config.toml
hidden_size = 384
num_attention_heads = 3
head_dim = 128
norm = "rmsnorm"
rope_theta = 81100.0
parallel_block = false
extras = ["local attention windows", "value embeddings", "hashed n-gram embeddings", "an embedding shortcut", "skips across layers", "capped logits"]
init = "normal"
init_std_up = 0.0314
optimizer = "muon_variant"
beta1 = 0.9
weight_decay = 0.034
schedule = "wsd"
decay_shape = "linear"
batch_tokens = [16384, 32768, 49152]
Each number is 128 + 24 x the weight over its row's rms, rounded and kept within 0 to 255. Layers, rows and columns count from 0. The size above them is the row's rms in percent of the matrix's.

# layer 6 attention output (transposed), 384x384, rms 0.079, rows 180-215, columns 96-191
size [106 106  99  99 104 104  98 109 104 101 100 107 111 101 103 101 109  95 108 101 105 106 101 105 104 108 104 106 103  98 104 100 104  98 104 103]
[[ 89 119  88 169 111  83 122  86 131 134 139 136 151 111 125 152 115 123 103 118 135 152 123 107 127 106  92  99 132 141 148  78 107 161 141 131 147 158 126 113 144 127 126 119 102 159 154  88 124 166  97  93 172  89  82 160 140 114 125 116 158 108 102 158 132 154  90 143 104 135 107 144 135 120 116 164 120 103  96 151 137 143 103 120 155 146 135 114 129 155 117 122  97 175 136 101]
 [150 172  87  97 178  86 128 153 157  85 147 118 128 113 127 122 115 156 165 157 128 148 103 144 129 132  89 146 117 152 106 112 144 108 124  92 113 134 126 146 150 153 115 141 121 124 125 117 146  92  90 107 187 103 126 126 155 121 117 159 147 148 162 141 125 116  76 105 156 183 129 126 159 140 109 123 138 115  85 172 113 172 147  86 155 148 159 138 148 117 116 103 136 111 115 114]
 [169 143 158 106 117  95 106 112 106  95 106 107 113 123 160 175 102 123 148 127 148 110 127 120 156 107 110 116 117 165 140 133 138 130 111 122 118 157 133 148 125 150 158 142 151 134 159 122 130  82 102 121  92 184 130 176 132 146 126  98 140 140 163  91 165 121 118 129 118 175 134 111  91 112 120 162 102  84 116 175 141 122 146 125  81 130 106 175 101 106 144 105 103 134 140 149]
 [171 159 126 130 149 147 170 148 122 104 132 161  89 124 139 122  81 157 115 101 156 133 118 107 134  97 155 169 116 140 104 153 127  91 151 105 149 116 107 113 131 140 119 109 119  92 158 138 154 110  91 130 134 156 118 123 161 124 141 153 127 147 132  63 188 135 122  88 149 109 124 120 145 104 103 108 102 104 114 117 101 146 139 120 106  97 138  79  90 151 118 121 103 124 125 132]
 [117 138 151 133 126 123 107 104 100  69 112 130 153 174 157 129 128 133 142 116 126 120 107 141 165 102 107  86 136 191 117 131  99  78 129 134 127 112 141  99 120 121 118 128 180 119 155 116 111 134 128 152 146 121 116 146 132 122 142 103 108 164 170 105 191 140 127 104 120 126 152 134 126 116 132 166 144 190 138 135 119 141 106 135 102 146 149 110 130  63 140 163 118 123 122 105]
 [ 49  78 162  86 114 143 131 134 106 125 140 111  94 132 139 123 141  87 142 132 145 137 165 133 106 114 140 176 125 102 137  88 139 148 145 137 113  83  99 143 166 105 113 103 117 123 131 112 166 145  86 116 125 128 148 111 119 105 126 162 124 121 141 122 119  96  58 175 150 145 176 133 111 116 149 114 130 172 148 139 117  87 138 128 149  74 119 134 157 190 132 120 141 117  94 121]
 [136 160 154 113  79 136 125  81 148 156 152 139 124 116 118 154 153 159 102 114 112 109 133  96  82 121 157 145 130 135 102 114  95 133 144 114 110  79  98 108 128 135 104 110 157 155 160 118  83  70 125 126 137 132 104 153 112 124  92 148 141 120 170 132 108 143 142 123 127 115  85 110 130 117 123 116  93 188 119 103 133 140 145 171 127 102 123 122 100 137  93 152 141 133 143 104]
 [128 166 108 157 122  86  95  85 196 133 125 129 118 106 143 139 151 172 118 116 126 109 160 100 118 130 155 141 129 123 130 120 133 107 166  64 129 168 152 159 157 126 104 173 157 126 151 151 121 134 142 139 152 106 127 172 151 116 107 134 140 125 119 159 146 139 104 156 170 150 137 137 129 107 129 115 169 102 142 123 122 134 117 134 153 169 129 128 120 162 109 117 120 131 120 172]
 [147 126 128 138 139 137 141 142 139 157 116 144 126  85 103 152 119  69 165 126 130 124 170 125 143 139 116 117 137  82 164 164 132 132 131 140 128 114 107  79  85 141 109 116  93  95 146 136 154 133 179 144 145 122 152 111 149 165 115 126 109 135 135 116 110 159 115 119 128 132  81 155 118  91 120 158 102  98 103  95 127 117 198 117 116 135 121 120 117 128 102 148 150  87 156  94]
 [114 119 142 163 158 153 146 163 144 149 114 111 143 108 116 133 114 157 165 117 120  85 150 101 110 125  75 100 131  90 138 103 127  81  91 145  81 158 154 127 141 135 124 113 129 118 131 126  91 125 186 139 136 109 132  82 161 107 109  99 122 176 112 120 149 144 140 102 141 139  89  91 115 115 120 116 110 115 126 181 156 102 141 170 157 195 106 137 139 125 157  92  75 132 150 130]
 [ 93 205 153 109 108 121 155 116 151 174 136  97 118 115  89 167 137 120  96 160 138  98 123 105 120 135 164 125 132 111 123  72 144 162 176 129 118 126 178 119 135 189 117 142 126 104 151 164 127 140 125 141 165 138 150 122 100 128  80  53  87 145 117 146 104 131 114 139 155 160 127 129 116 114 135 138 151 105  95 126 114 120 122 138 125 114 136 120 140 107 138 116 128 111 139 105]
 [ 94 112  85 143  32 104  98 131 103  99 123  99 132 149 177 124 110 123 129 167 146 102 123 142 155 129 135  88 156 120 134 104 149 120 166 146 177 158 182 108  94 150 108 116 122 154 121 100 119 142 163 130 133 141 149  78 119 101 130 102 127 115 145 106 147 114 123 132 114  89 121 143 121 135 135 148 112 150 144 164 153 106  66 144 160 120 163 112 137 110 189 122 121 103 138 142]
 [150 129 124 143  90 106 133 181 114  82 111 130 119 108 145 120 150 143 132 135 128 123 109 123 112 114 121 136 120 173 107 106 162 133 117  98 147 137 148 111 101 112 155 116 105 136 117 149 138 124 120 115  95 143 127 119 138 152 101 110 141 144  98 130 144 100 165 122 171 103 105 163 157 121 143 119 104 109 142 102 143 146 172 106 139 146 100 145 146 141 105  68 121 142 155 147]
 [132 110 159  75 142 135 135 152 139 154 135 165 122 132 107 113 116 107 146 112  79 171 138 100 133 155 113 158 134 154 137 125 104 180 158 176 150 121 117 112 132 144 139 111 135  95 103 161 163 125 165 143 131 131 111  84 128 125 176 149 157 117 130 102 112 159 118 138  88 150 123 114 138 133 136 122 122 131 113 144 134 154 152 131 114 132 122  85  98 141 116 151 128 100 131 118]
 [149 117 134 126  89 121 158 127 165 130 124 103 134 134 123 120 115 127 155  98  91 132 128 111 137  96  92 130 119 119 128 141 103 119 129 104 161 160 179 148  88 147 114 166 128 106 129 150 157 135 127  94 145 145 108 106 111  99 120 139 116 103 104 112 152 129 106 115 127 146 135 115 123 141 135 120 172 135  86 100 147 110 152 113 130 130 157 120 165 103 152 191 116 162 128 149]
 [127 140  89  88 133 116 181 154 128 134 168 158 114 137  94 118 145 122 118 149 115 115 100 118 142 137  80 127  90  97 100 114  92 127 109 133 113 158  95 122  87 100 102 100 128 125 142 181 149 123 115 131 143 105 164 118 113 112 114  84 143 118 147 148 121 155 164 104 128 139 108 148 133 100 124 135 122 109  92 127 137 137 163 146 125 121 185 141 129 138 112 106  93  94  99 150]
 [119 125 107 146 160  73 126 165 124 126 152 126  83 166 127 126 124 155 137 113 139 118 118 117 131 155 107 168 136 122 121 121 130 137 123 124 129 146 114  87 143 112 109 149  96 118 150 106 133 123 114 157 161 105 165 124 104 147 127 106 192 137  63 124 114 108 131 122 124 118 143 141  98  81 146 131  84  99  92 136 119 109  91 128  95 158 121 116  95 106 132 120 136 145 113 149]
 [147 130 102 153 123 113 112 105 107 137 129 132 125 104 126 165 106  99 152 140  98 189 127 119 149 135 117 179 115 139 113 143 109 152  98 131  97 112 146 123 113 147 121 111 131 112 154 115 148 109 139 139 126  95 135 151 107 127 129 110 101 108 135 109 132  90  98 135 136 151 167 166 146  96 137 103 137 191 104 131  98 136 105  92 103 147 143 117 141  87 180  78 174 130 152 114]
 [109 142 162 162 150 126  78 128 118 148 119 129 158 111 122 115 147 144 106 147 112 104 165 144 132 103 126 109 160 145  98  95 154 126 133 122 140  80 144  92 123 117 114 122 177 132 132  77 155 157 211 149 181 139 140 185 109 137 118  95 162 111 118 144 119 124 129  96 149 131 151 201 151 121 100 102 119 123 107 113 103  77  76 149 116 150 159 114 151 125 116 132 147 114  99  76]
 [121  82 151 135 100 131 122 133 170 149 110 132 142 106 129 169 158 126 120 133 171 105 129 136  70 162 163 161 145 124 174 141 171 119 151 169 145 101 141 108 109 106 160 138 106 100 146 150 136 154 171 121 107 110 107  93 138 141 109 142  67 122 119 150 144 121 133 138 135 127 108 122 132 137 130 148 140 128 132 179 134 117 136 128 145  97 109 132 137 144 144 138 178 167 108  88]
 [141 144 125 140 134 124 108 164  73 133 116 123 164 143 134 128 162 106  88 163 124 121 136 163 155 123 135 112 142 104 115 150 139 156 167 139 120 112 134 111 166 136 121 155 140 125 138 134 153 134 142 125 162 129 164  76 172 134 176 120 120 140 132 179 129 130 107 143 104 106 159 139 134  84 149 129 177 111 143 115 139  85 183 134 105 154 143 143 103 128 128  77 142 143 117 107]
 [125 132 113 147 107  94 145  85 106 117  73 120 118 143 165 111 163 138 117 109 121 127 137 113 142 128 128 102 131 140 138 121 103 129 124 111  59 141 115 145 110 138 123 141 177 145 163 140 117 139 115  83 145 148 132 159 132 130 121 131 169 124 115 128 128 142 137 105 121  96 160 117 128 112 146 128 161 139 115 157 115  74 129 165 144 104 157 193  91  76 140 124 135 107  78 151]
 [158 116 136 122  93 165  84 124 147 123 126 167 127 151  95 189 124 119 112 135 168 141 114 149 116 154 163 118 144 151 130 136 161 149 117 172 124 100 141 106 101 103 144 110 154 147 117 130  92 130 122 154 132  82 130 164 187 141 163 166 150 122 152 170 141 105 155 162 111 143 133 113 161 142  86 118 157 175 146 139 147 131 103 130 121  80 107 112  96  89 119 147 126 117  92 117]
 [197 149 128 126  97 111  90 155 146 105 120 163 145 153 168 183 113 158 118 138 135 119 139 131 112 107 147 108 167 122 127 153 111 145 134  98 165  96 147 143 119 142 146 129 137 104 125 140 104 151 151 120 112 133 141  82 119 139 138 135 137 124 106  94 136 187 112 125 120 157 122 133 127  99 151 110 134 160 123 152 108 129 102 168 104 147 164  95  89 124 118  80 102 168 128 139]
 [175 149 108 146 168 159 124  93 163 145 144 132 172 109 109 160 146  99 115  98 151 146 107 135 132 112 116  95 132 113 129  77 128 139 127 172 111 145 121 139  58 122  81 133 149 112 119 131 128 133 100 133 130  99 121 157 155 124 155  92 117 105 116 138 188 154 106 117 142  99 112 167 126 157 101 107 113  96 154 129 121 134 116 144  99  98 160 140 149 162 125 147 139 150 120 146]
 [120 147 154 113 118 145 113 110  95  95 125  93 158 129 131 127  95  96 113 115 152 105 125 126 146 154 151 131  99  84 124  95 144 104  89 127 149 121  89 119 154  90 127 157 178 126 154 118  97 124 105 112 130 154  72  77 147  76 113  95 123 128 114 160  97 150 157 135 126 149 157 140 149 132 117 147 136  96 128 150 127 167 130  88 152  95  89 190 105  75 148 121 104 172 139 199]
 [104 124  95  91 134 147 176 130 115 157 107 142 139 116  91 103 132 108 163 112 133  93 160 170 140 132 139 108 136 163 141  68 110 129  78 101 175 122 109 119 117 112  93 104 162  90 129 123 117 103 128 114 150 146 117 152  78 148 117 127 142 111 146 126 152 110 211 109 134 110  89 169 111 130 125 121  90 125 172 127 128 170 121 137 106 160 175  95 127 121 101 137 126 144 123 122]
 [114  93 106 135 199 156 160 118 118 141 110 159 124  83 135 109 113 115 129 120 116 155 113 142 120  76 154  94 136 154 106 134 163 137 135 119 145 131  73 126 107 127 129 128 151 109 122 187 157 162  96 146 119 122 140 141 154 117 138  77  98  98 109 109 135 136 109  98 136 123 101 129 125 116 137 133 148  78  94 146  95  87 125 128 113 136 126 111 143 142  67  67 133 141 134 108]
 [117 117 128 135 171 127 134  94 129 142  68 137 170 140 107 143 155 100 121 129 122 146 105 173 176  66 127 149 124 150 136 118 154 134 100 150 128 107 108 100  90 107 111 125 173 137 139 123 135 125 107 130 131 124 191 120 126 151 104 140 135 122 104 168 170 169 182  89 133 119 118 164 103 106  84 147 135 172  82 115 108 131  94 112 105 127 157 147 127 140 167 141 157 139 166 133]
 [129 150 140  85  52  87  94  90 138 154 133  67 144 130  71 105 106 130 146 136 163 118 165 146  95 143 123 112 138  91 144 117 106 116 158 131 109 110 154 140 128 167 153 166 123 147 119 110  98 136 143 128 131 125 141 110 127 114 140 137 147  94 129 156 117 150 140 105 135 120 124 131 164 143  86 153 125  91 128 142  93 167 129 118 139 125  92 129 125 149 131 152  84 124 195 105]
 [148 120 107 125 127 159 157 119  71 126 150  89 108  98 140 139 118  95 119  79 110 226 102 151 104  96 162 117  87 120 103 142 135 165 112 106  99 131  85 131 127 153 131 163 121 131  97 135 127 107 135 158 188 111 135  93 146 112 183 104  84 118 138 109 122 110  97 106 117 123 177  83  88 126 133 158 178 107 134 121 131 156 121 159 140 138 131 105 134 144 119 125 100 117 130 116]
 [179 177 112 112 154  87 142 114 150 139 123  58 125  94  95  77 134 115  80  86 133 172 133 103 140 138 165 111 139 130 139 117 116  88 103 136 108 112 155 112 136 111 164 127  86 115 145 119 153 139 145 107 128 131 184 126 120 129 135 129 144 123 113 180 140 132 133 112  80 126 154 140 177 118  88 119  75 126 120 164 135 124 131 158 112  99 122 139  98 124 159 165 154 120 174 132]
 [105 134 109 164 123 135 163 154 146 171 143 150 127 127 147 136 156 100 160 186 121 116 134 154 149 114 124 132 144  77 105 106 114 134  89 104 122 140 155 116 118 108 153 111 121 113 147 123 136 149 110 105 134 107 174 150 133 160 115 135 121 113 113 119 113  93 148 128 126 118 110 133 145 138 145 151 132 108 112 165 142  86 150 166 110 142 162 112 149 124 123 140 122 133 113 122]
 [125 154 193  99 138 164 166  92 116 120 151 151 105 130 114 111 102 120 160 103 151 124  94 177 151  90 114 134  85  96  87  90 145 163 147 138  84 135 114 175 139 114 129 140 156 119 127 145 141 135 131 124 170 135 137 125 200 115 140 157 135 152 106 127 157 141 101 150 120 143 131 108 108 124  98 132 120 100 141 138 131 113 118  97 155 148 136 143 118  94  91 111 119 177 121  62]
 [ 79 165 150 107 112 151 162 166 140 113 141 114 133 120 104 135 142 119 133  89 161 140 111 139 149 135 138 111 153 110 140 143 111 130 102 167 114 166  79 148 145 122 108 103  90 118  98 168 161 171 111 124 136 126 126 125 112 108 121 160 161  89 134 151 195 114 139 181 132 120 127 135 173 139 125 106 134 117 143 119 140 146 138  85 125 113 119 148 144  91  96 121 149 158 113 108]
 [119 182 100 118  98 119 143 150 132 142 153 135 137 128 129  88  57 102 112 127 107 124 160  96 139 123 123 148 120  86 118 143 128 132 112 109 112 157 123 121 152 139 108 106 108 128 103  92 126 146 121 178 131  95  87 133 112 119 140 124 137 163 110 110 119 139 146 106 159 103 158 125  99 102 137  86 105 123 172  72 140 114 106 131 146 141 118 145 120 121 160  90 136  80 125 121]]
# layer 6 attention value, 384x384, rms 0.0792, rows 181-216, columns 96-191
size [104 102 100  99 101  98 104 107 102 100 102 104 101 106 102 109 100 103 105 103 105 100 106 103 106 102 102 101  97 102  95 103  97 104 100 103]
[[165 105 143 145 141 146 114 141 169 128 160 140 171 113 158 103 141 133 147 126 147 122 162 103 116 153 131 113 126 116 148 156 126 138 141  66 189 120  59 102 118 106 124  69 164  91  99 130 106 121 107 150  84 100 119  98 130 108 132 129 174 116 118 128 138 142 141 100 135 175 120  95 165 108 139  83 102 115 145 169 108 151 136 167 138 122 117 118 137 100 113 119 161 142 162 108]
 [ 78 135 128 145 111 105  97 175 122 127 105 138 125 127 125 161 156 100 119 152  68 119 147 137  85 110 141 133 120 119  75 117 136 133 160 145 138 159 148  94 133 121 149 125  87 142 124 151 123 139 141 157  86  89  90 134 168 187 142 132 117 113 132 134 139 121 120 124 129 136 125 122 117  82 125 128  91 114  93 107 148  81 119 117 145 113 103 132 115 131 154  84 103 144 130 150]
 [ 76 128 101 109  70 144 140 114 141 141 137 156 134 150 137 155 117 139 154 117 151  83  90 145 139 128 119 178 143  89 110  96 153 105 161 116 140 149 110 116 122 146 157 116  95 161 133  51 135 151 147 139 158 161 150 126 108 164  96 110 127  97  94  96 106 144 148  56 137 137  90 107 153  80  88 169 136 116 114 127 151 113 158 103 131 111 120 137 131 117 152 128 139 131 125  73]
 [ 78 127 112 167 100 180 157 112 117 133 114 130 121 120 133 118 135 121 154 105 147 151 119 167 139 182 108 146 124 135  93 142 147 103 150 107 202 107 137 111 161 107 138 138 104 176 122 146 101 139  83 114 141 107 111 123 100 123 123 117 182  78 142 125 118 110 125 133 113 119 146 157 124 150 123  86 110 143 155  71 140 175 142 114 133 117 117 117 139 146 145 188  94 101 159 116]
 [168  86 110 128 137 137 155 133 129 126  91 112 132 144 124 156 116 140 111 132 146 156 132 150 165  98  92 153 126 141 173 142 142 140 160 143 124 102 140 130 129  41 142 123 139 100 166 132 153 130 110 130 110  95 133 145 106 192 127 165 121 109 161  89 156 151 125 124 150 100 149  85 110  94 121 104 159 129 131  76 109 132 151 153 139 139 131 132 165 120 104 137 132 167  98 114]
 [168 124 159 134 155 105  77 103 100  84 102 155 128 159 138 111 154 117  97  99  94 147 120 119 136 118 136 191 123 101 106 101 114  88 120 118  98 118 154 123  95 117 138 179 117 157  92 116 119 111 126 157  97 145  96 121 112 149 125 134 138 130 131 160 167 133 138 127 143 141 130  93 111 120 155 127 145 111 100 101  80  99 149 142  92 122 120 152 143 124 135 108 166 128 120 155]
 [148 131 130  96 121 145 114 113 117 163 160  99 110 103 144 132 120 154 123 115 129 109 146 141 116 156 148 123  95 107 120 115 128 119 129  96 104 166 135 141 120 104 155  95 115  78 142 147 134 129 108 145 163 138 166  99 155 137 157 129 140 132  76 124 119 143  99 125 185 137 139  88 112 151 102 137 161 144 138 137  97 158 116 106 149 129 157 149 130  81 141 123 122 122 165 130]
 [147 139 133 120 157 124 112 131 163 106 132 132 122 150 139 107 114 109 111 127 100  98 143  94 140 104 148 122 143 102 119 136 122 113 114 142 138 120 138 103 109 142 112 123 118 101 134 121 119 119 150 115 126 131 113 134 129  99 134 103  92 125  93 121 131  83 120  93 132 115 146 117  91  82 160  82 116 112 126 168 181 178 137 117 107 133 127 134  76 142 152 146 123 127 135  80]
 [117 134 137  99 146 148 137 115 123 174  90 109 116 130 144 100  97  72 144 174 141  98 139 119 106 134  86 143 110  92 113 144  87  98 125 139 116 128 125 140 142 162 142 109 129 144 118 101  68 100 150 163 148 128 132 148 162  86 123 138  73 130 132 127 157 164 152 128 154 148 150 115 113 175 104 163  99 104 129 134 159 134 153 125 116  79 112 164 125 156 160 104 119 133 154 125]
 [105 153 151 126 159 151 103 101 126 137 130 134 107 132 142 146 117 159  82 121 124 149 112 104  86 142 123 113 167 138 115 158 152 126 142 169 112 136 108  99 112 157 158  94 110 120 104 140 105 148 133 123 115  88 129 121 114 145 109 121  40 111 141 113 149  99 137 101 106 147 146 120 117 113  98 114 150 127  72 151 172 164 153 128 156 149 169 109 134  71 183 122 101 125 144 144]
 [ 75 169 124 127 133 110 162 113 125 139 169 148 108  85 135 124 119 132 117 136 163 123  94 118 172 137 112  82 134  84 110 138 121 119 117 144 101 137 131 135 121 150 132 134 134 157 164 129 153 139 121 136 137 112 152  54 105 145 177 134 137 120 143 111 123 125 141  97 126 103 110 129 101 177 116 154 151 155 109 104 150  75  92 114 161  92 156 119 107 137 143 120 135 165 143 112]
 [142 135 155 131 132  95 121 181 122 158 134 144 117 123 161 128 124 137 140 118 120 146 126 108 116 175 135 104 123 160  72 113 110 140 121 118 146 149 186 151 134 143 122 101 117 132 128 109  75 135 141 138 153 106 148 138 138 136 110 128 168 105 140 108 111 108 145  66 125  96 140 122 131 167 150 147  96 115 115 125 134 131 141 121 140 108 131 135 113 142 143 105 160 138 125 127]
 [121 108 122 110 155 129 135 142 135 114 133 137 120 141 118 115 119 135 143 106 149 128 141 105  98 103 162 108 138 135 128 126 163 105 124 166 138 124 130 130 129 142  86  89 167 140 133 106 132  93 135 129 103 149 129 166 178 146 111 143 148 154 164 113  89 117 147 130 146 131  85 122 122 127 199 164 153 138 131 101  82 123 177 149 104 128 158 136 108 145 119 150 121 147 132 121]
 [142 124 154 151 144 139  94 172 112 137 150 127 158 214 134 140  94 132  99 118 112 145 144 164 137 103 126 112 165 160 105  76 123 123 151 151 142 145 124 127 152 125 120 104 114 144 115 158  77 133 171 107 150 113 132 161 135  99 147 193 121 140 112 103 124 143 136 138 110 122 188 142 127 126 161 108 130 156 145 157 102 142 139 117  98 100  95 162 147 126 117 138 102 161  93  93]
 [130 118 146 120 130 139 169 144 111 142 103 200 109 119 123 110 115 143 129 116 135 125 107 104 122 162 143 147 130 144 118 142 127 126 154 141 120 131 151 164 157  92 127  68 137 147 144 129 129 170 126 121 153  96 115  95  49 122 102 114 156 155 111 140 115 145 130 142 117 129 100 135 138  98 129 110  91 133  95 145 130 155 161 185 119  98 132 122  97 130 134 162 120 150 152 102]
 [153 181 121 146 122  91 119 160 101 131 126 119 113  97 116 125 119 102 146  89 122 126 149 110 113 123 170 144 141  94 122 130 116 117 141 148 145 153  97 147 183  91 122  68 180 152 150 118 152 116 147  95 141 119 145  94 149 123  96 151 102 141 103 112  94 157 145 145 132 178 131 120  89 120 110 110 122 142 140 151 134  71  96 132 139 141 153 157  89 149 129 144 148 142 112 128]
 [182 127 127  98 149 106 117 114 138  70 157  83 146 103 106 176  83 103 137 104 100 148 141 123 126 156 144 150 130 105 123 145 142 132 118 141 127 151 117 109 145 106 133  96 149 140 136 133 132 159 107 143 146  89 114 152 108 147 161 115 115 138 137 111 120  85 148 132 124 127 111 177 127 110 161  86 167 140 100 131  70 144 123 126 136 118 126 128  96 114 172  89 151 127 140 127]
 [128 107 134 116 167 151 127 106 130 115 112 122 125 124 127 148 117 149 156 128 100 156 104 108 149 148 108 130 161  91 120 124 109 185  92 101 110 143 106 103 128  92 123 116 130 132 163  92 156  93 142 116 153 123 185 106 158  81  79 130 135 146 140  91 135 133 120 135 140 118 167 130 131 176 103 154  87 102 153 121 131 150 104 134 103  95 116 119 113 133 116 104 157 102 148 120]
 [154 110 154 154 111 144 144 158 152 106 107 118  93 104 109 133 137 116  90 153 157 142 129 152 155 155 134 130  92 109 159 144 155 171 125 153 177 151 171 146 115  98 117 164 154 148 142 110  89 121 147 145  96 156 108 118 135 131 117 120  91 159 143 152  92 120 103 122 111 136 138 155 169 148  83 117 141 141 109 134 104 113 146 139 131 114 158 103 133 148 101 141 101 111 182 124]
 [116 160 102 107 157 161  96  93 116 110 115 121 128 160 125  91 160 131 122 154 137 165 101 107 147  92 139  66 148  73 120 123 112 133 183  95 123 108 139 133 155  97  84 139 165 129 190 143 128 135 121 128 143 143  97 105 120 171 146 157 137 128 121 152 127 156 104 167 121 133 136 104 134 124  75 139 157 127  85 150 135 116 135 117 137 126 115  84 137 139 139 104 132 129 151 159]
 [131 100 120 150  98 142 119 125 125 119 107 121 101 113 171 112 135 116 144 140  81 110 131  99  84 154 151 135 121 139 118 106 134 144 124 121 103 161 116  95  83 145 135  94  83  73 150 103 111 150 152 101 124 106 141  88 144 135 101 157 179 145 146 138 121 140  96 120 123 122 119 166 130 182 166 173 135 111 100 129 161 104 151 142 122 119 148 133 130 102 129 130 130 102 112 153]
 [138 132 142 118 156 124 101  86 167 125 114 157 123 135 111 134 133 159 116 123  67 116  98 137 138  99 110 136 143 141 109 116 112 140 130 156 137  78 128  96  95 108 111 165 150 179 113 140 124 163  96 119  87 124 137 135 131 130 183 144 207 143 107 117 123 103 126 123 118 164  92 165 148  84 131 161  59 143 155 139 144 135 153  88 152  93 101 124 156 144 136 144 118  98 111 133]
 [118 139 120 122  98 133 105 125 101 143 146 159 125 119 147 125 132 114 110  98 135 128 147 115 115 108  79  71 148 170  84 159  96 105 145 125  98 121 146 134 147 101 108 157 138 118 161  94 127 152 134 132 172 125 126  53 109 168 128 108 137 139  86 100 125 108 134 121 137 146  77 130 136 105  84 115 147 116  86 166  92 120 109  90 130 155 107 175 132 171 148 138  73 124 135 119]
 [119 111 169 132 148 121 146 132 131 170 107 146 109 150 179 123  93 132  82 148 127 153 139 113 131 121 111 111 137 140 115 139 139 145 123 141 141 139 101 120 150 154 108 117  92 126 137  85 152 110  91 143  77 122  97 146 133 160 120  86 125 149 144 132 154 140  71 149 173  95 121 135 121 119 126 109 146 117 158 110  95 134 104 190 146 130 148 148 161 161 155 159  97  83 141  82]
 [163  85 114 139 101 113 139 154 128 148 113 156 157 130 127 129 107 149 155 100 116 111 116 132 153 138 124 105 151 152 138 138 123 129 146 102 112 137 104 111 193 128 146 122 110 126  56 139 148 136 146 127 130 150 117  68 138 149 123 157 113 135 121 158  97 149 152 109 113 153  98 150 106  86 106 144 105 122 105 131 151 125 112 137 113 122 112 139 146 160 131  89  74 138 162 181]
 [120 115  98 128  65 124 139 144  96 124 118 133 140 193 131 133 136 124 160 103 142 170 115 165 139 149 116 144 149 141 103 128 111 100 136  75 126 139  63 124 104 158 135 115 123 120 134 127 118 159 170  96 147 159 130 145 192 181 115 147  98 139 147 118 144 159 162 137 121 137 169 128  98 137 175 139 101  78 171 106 145 124 126 175 101 149 147 147 116 120 117 131 136 114 142 139]
 [109 124 132 134 135 159 146 138 109 160 111 141 108 163 111 116 133  81 123 161 132 192 124  92 172 169 161  89 147 142 128 113 117 148 111 120 103 139 107  93 131 132  99 116 110 105 115 133 115 140 108  83 146 142 133 152 124 124 119 107 112 120 161 141 112 123 166 167 172 120 141 113  70 111 130 151  78 128 131 118  99 107 175 139 103 158  97 115 135  81 115 106 149 138 167 142]
 [125 164 132 126 122 141 132 147 170  81 112 129  86 140 171 128 138 102 140 150 115 120 113 122 134 128 160 148  99 113 158 125 128 115 154 132 141  86  78  42  94 144 155 153 111 148 161  89 137 101 129 141 128 133 138 116 116 111 187 123 153 136 123 148 104 191 105 151 120 110 129 118 105 105 154 128 100  94 151 115 147 133 150  76 109 109 131 151 160 148 140 158 104 120 151 155]
 [111 104 159 115 173 109 134 153 107 160 147 125 152 161 110 104 147 116 156 110 142 140 128 153 144 154 154 160 140 149  85 107 121 121 163 127 131 127 107 141 127 175 134 170 169 115  91 110 145 112 132 135  93 110 109 118 120 129 131 136  79 116 104 129 121 119 128  99 140 128  91 105 120 113 116 108 166 132 126 180 194 126 123 131 106 119 153 146 167 137 115 135 127 129 112 128]
 [132 174 135 149 126 134 168  99 152 157 117 120 114 156 114 127 172 125 114 165 135 192 166 117 124 119 135 112 113 147 113 149 104 180 129 117 147 153  77 167 144 108 115 104 122 154 143  88 133 102 153 149 116 137 117 101 115  98 167 104 138  94 137 108 100 138  99 163 153 155 173 127 111 144  98 175 140 107 127 164 163 108 113 149 152 112 133  74 125 121 151 122  90 119 130 104]
 [100  91 123 150 114 111 105 115 132 136 107 147 163 109 140 130 115 148 133 154 114 144 106 123 116  67 159 139  84 127 134 140 155 126 139 151 144 109 125 132 129 119 133 110 140 129 113 115 130 168 163  76 124 110 143 123  84 113 125 179 120 123 124 156 131  83 166 105 121 150 159 124 129 100 110 133  96 130 143 164 112  93 118 123  62 128 130 120 109 138 152  80 126 150 134 140]
 [156 117 132 141 126 142 141 142 127 205 111 147 161 121 154 161 106 114 159 147 131 128  97 150 131 146  82 119 105 108 102 130 100 148 133  91 136 171 124 124 148 100 120 134 142 153 154 131 155 151 141 142 166 106  70 118  87 165 124 149  93 136  57 128 116 127 170 157 122 156 156 132 142 155 136 108 135  90 153 176 122 137 110 136 137 128 182 158 122 123 157 155 138 130 134  89]
 [104 138 136 118 117 117 146 103 133 131 173 117 112 116 129  93 146 130 150 172 174 139 201 107 126  98 166 117 138 146 143 100 146 153 130  82  71 118 168 121 111  90 136 133 117  88 156 100 137 120  88 123 143 148 121 149 181 110 157 124 136 139 115 119 137 149  91 140 110 119 120  64 114 104  78 192  95  99 163 146 102 149 156 131 141 113 111 120 205 128 152 106  89 127 127 132]
 [108 150 121 131 125 122 133 132 131 191 129 122  96  87 192 127 120 154 122  93 121 159 117 111 123 112 131  76 118 124 107 123 147 150 142 141 113 113 125 133 104  78 114 132 150 120 125 163 157 130 129 113 143 161 109 136 115 124 120 161 125 134 146 124 121 146  86 116 131 130 131  99 133 119 153 139 154 148 135 123 131 141 193 101 135 122 133 140 164 179 132 166 123 122 124 127]
 [125 215 120 122 131 121 129 130 100  96 149 123 163 122 186 104 133 125 128  99 140 133 179 108 135 122 106 122 143 142 144 143 124 152 126 135 148 125 153 152 136 107 159 143 118 109 121 114 177 113 149 151 111 111 129 118 119 115 137  90 138 116 118 127 102 196 110 146 140 127 117 133 177  93 123  88 136 155 112 107 124  58 140 142 153 156 133 162 140  86 160  95 144 110 113 146]
 [107 140 144 117 123 152 133  99 114  93 115 118 132 113 174 142 128 182 115 133 152 162 125 117 149 130 120 136 146  96 167 129 138 149 132 117 197 149 137 162 120 102 139 101 131 122 157 172 116 161 142 111 129 147 141  97 141 127 122 122 152 127 131 118 151 161 121 125 152 144 119 103 144 129 133 127 139 114 162 177 124 142  95 121  85 136 182 141 147 152 118 112 154  76 153 119]]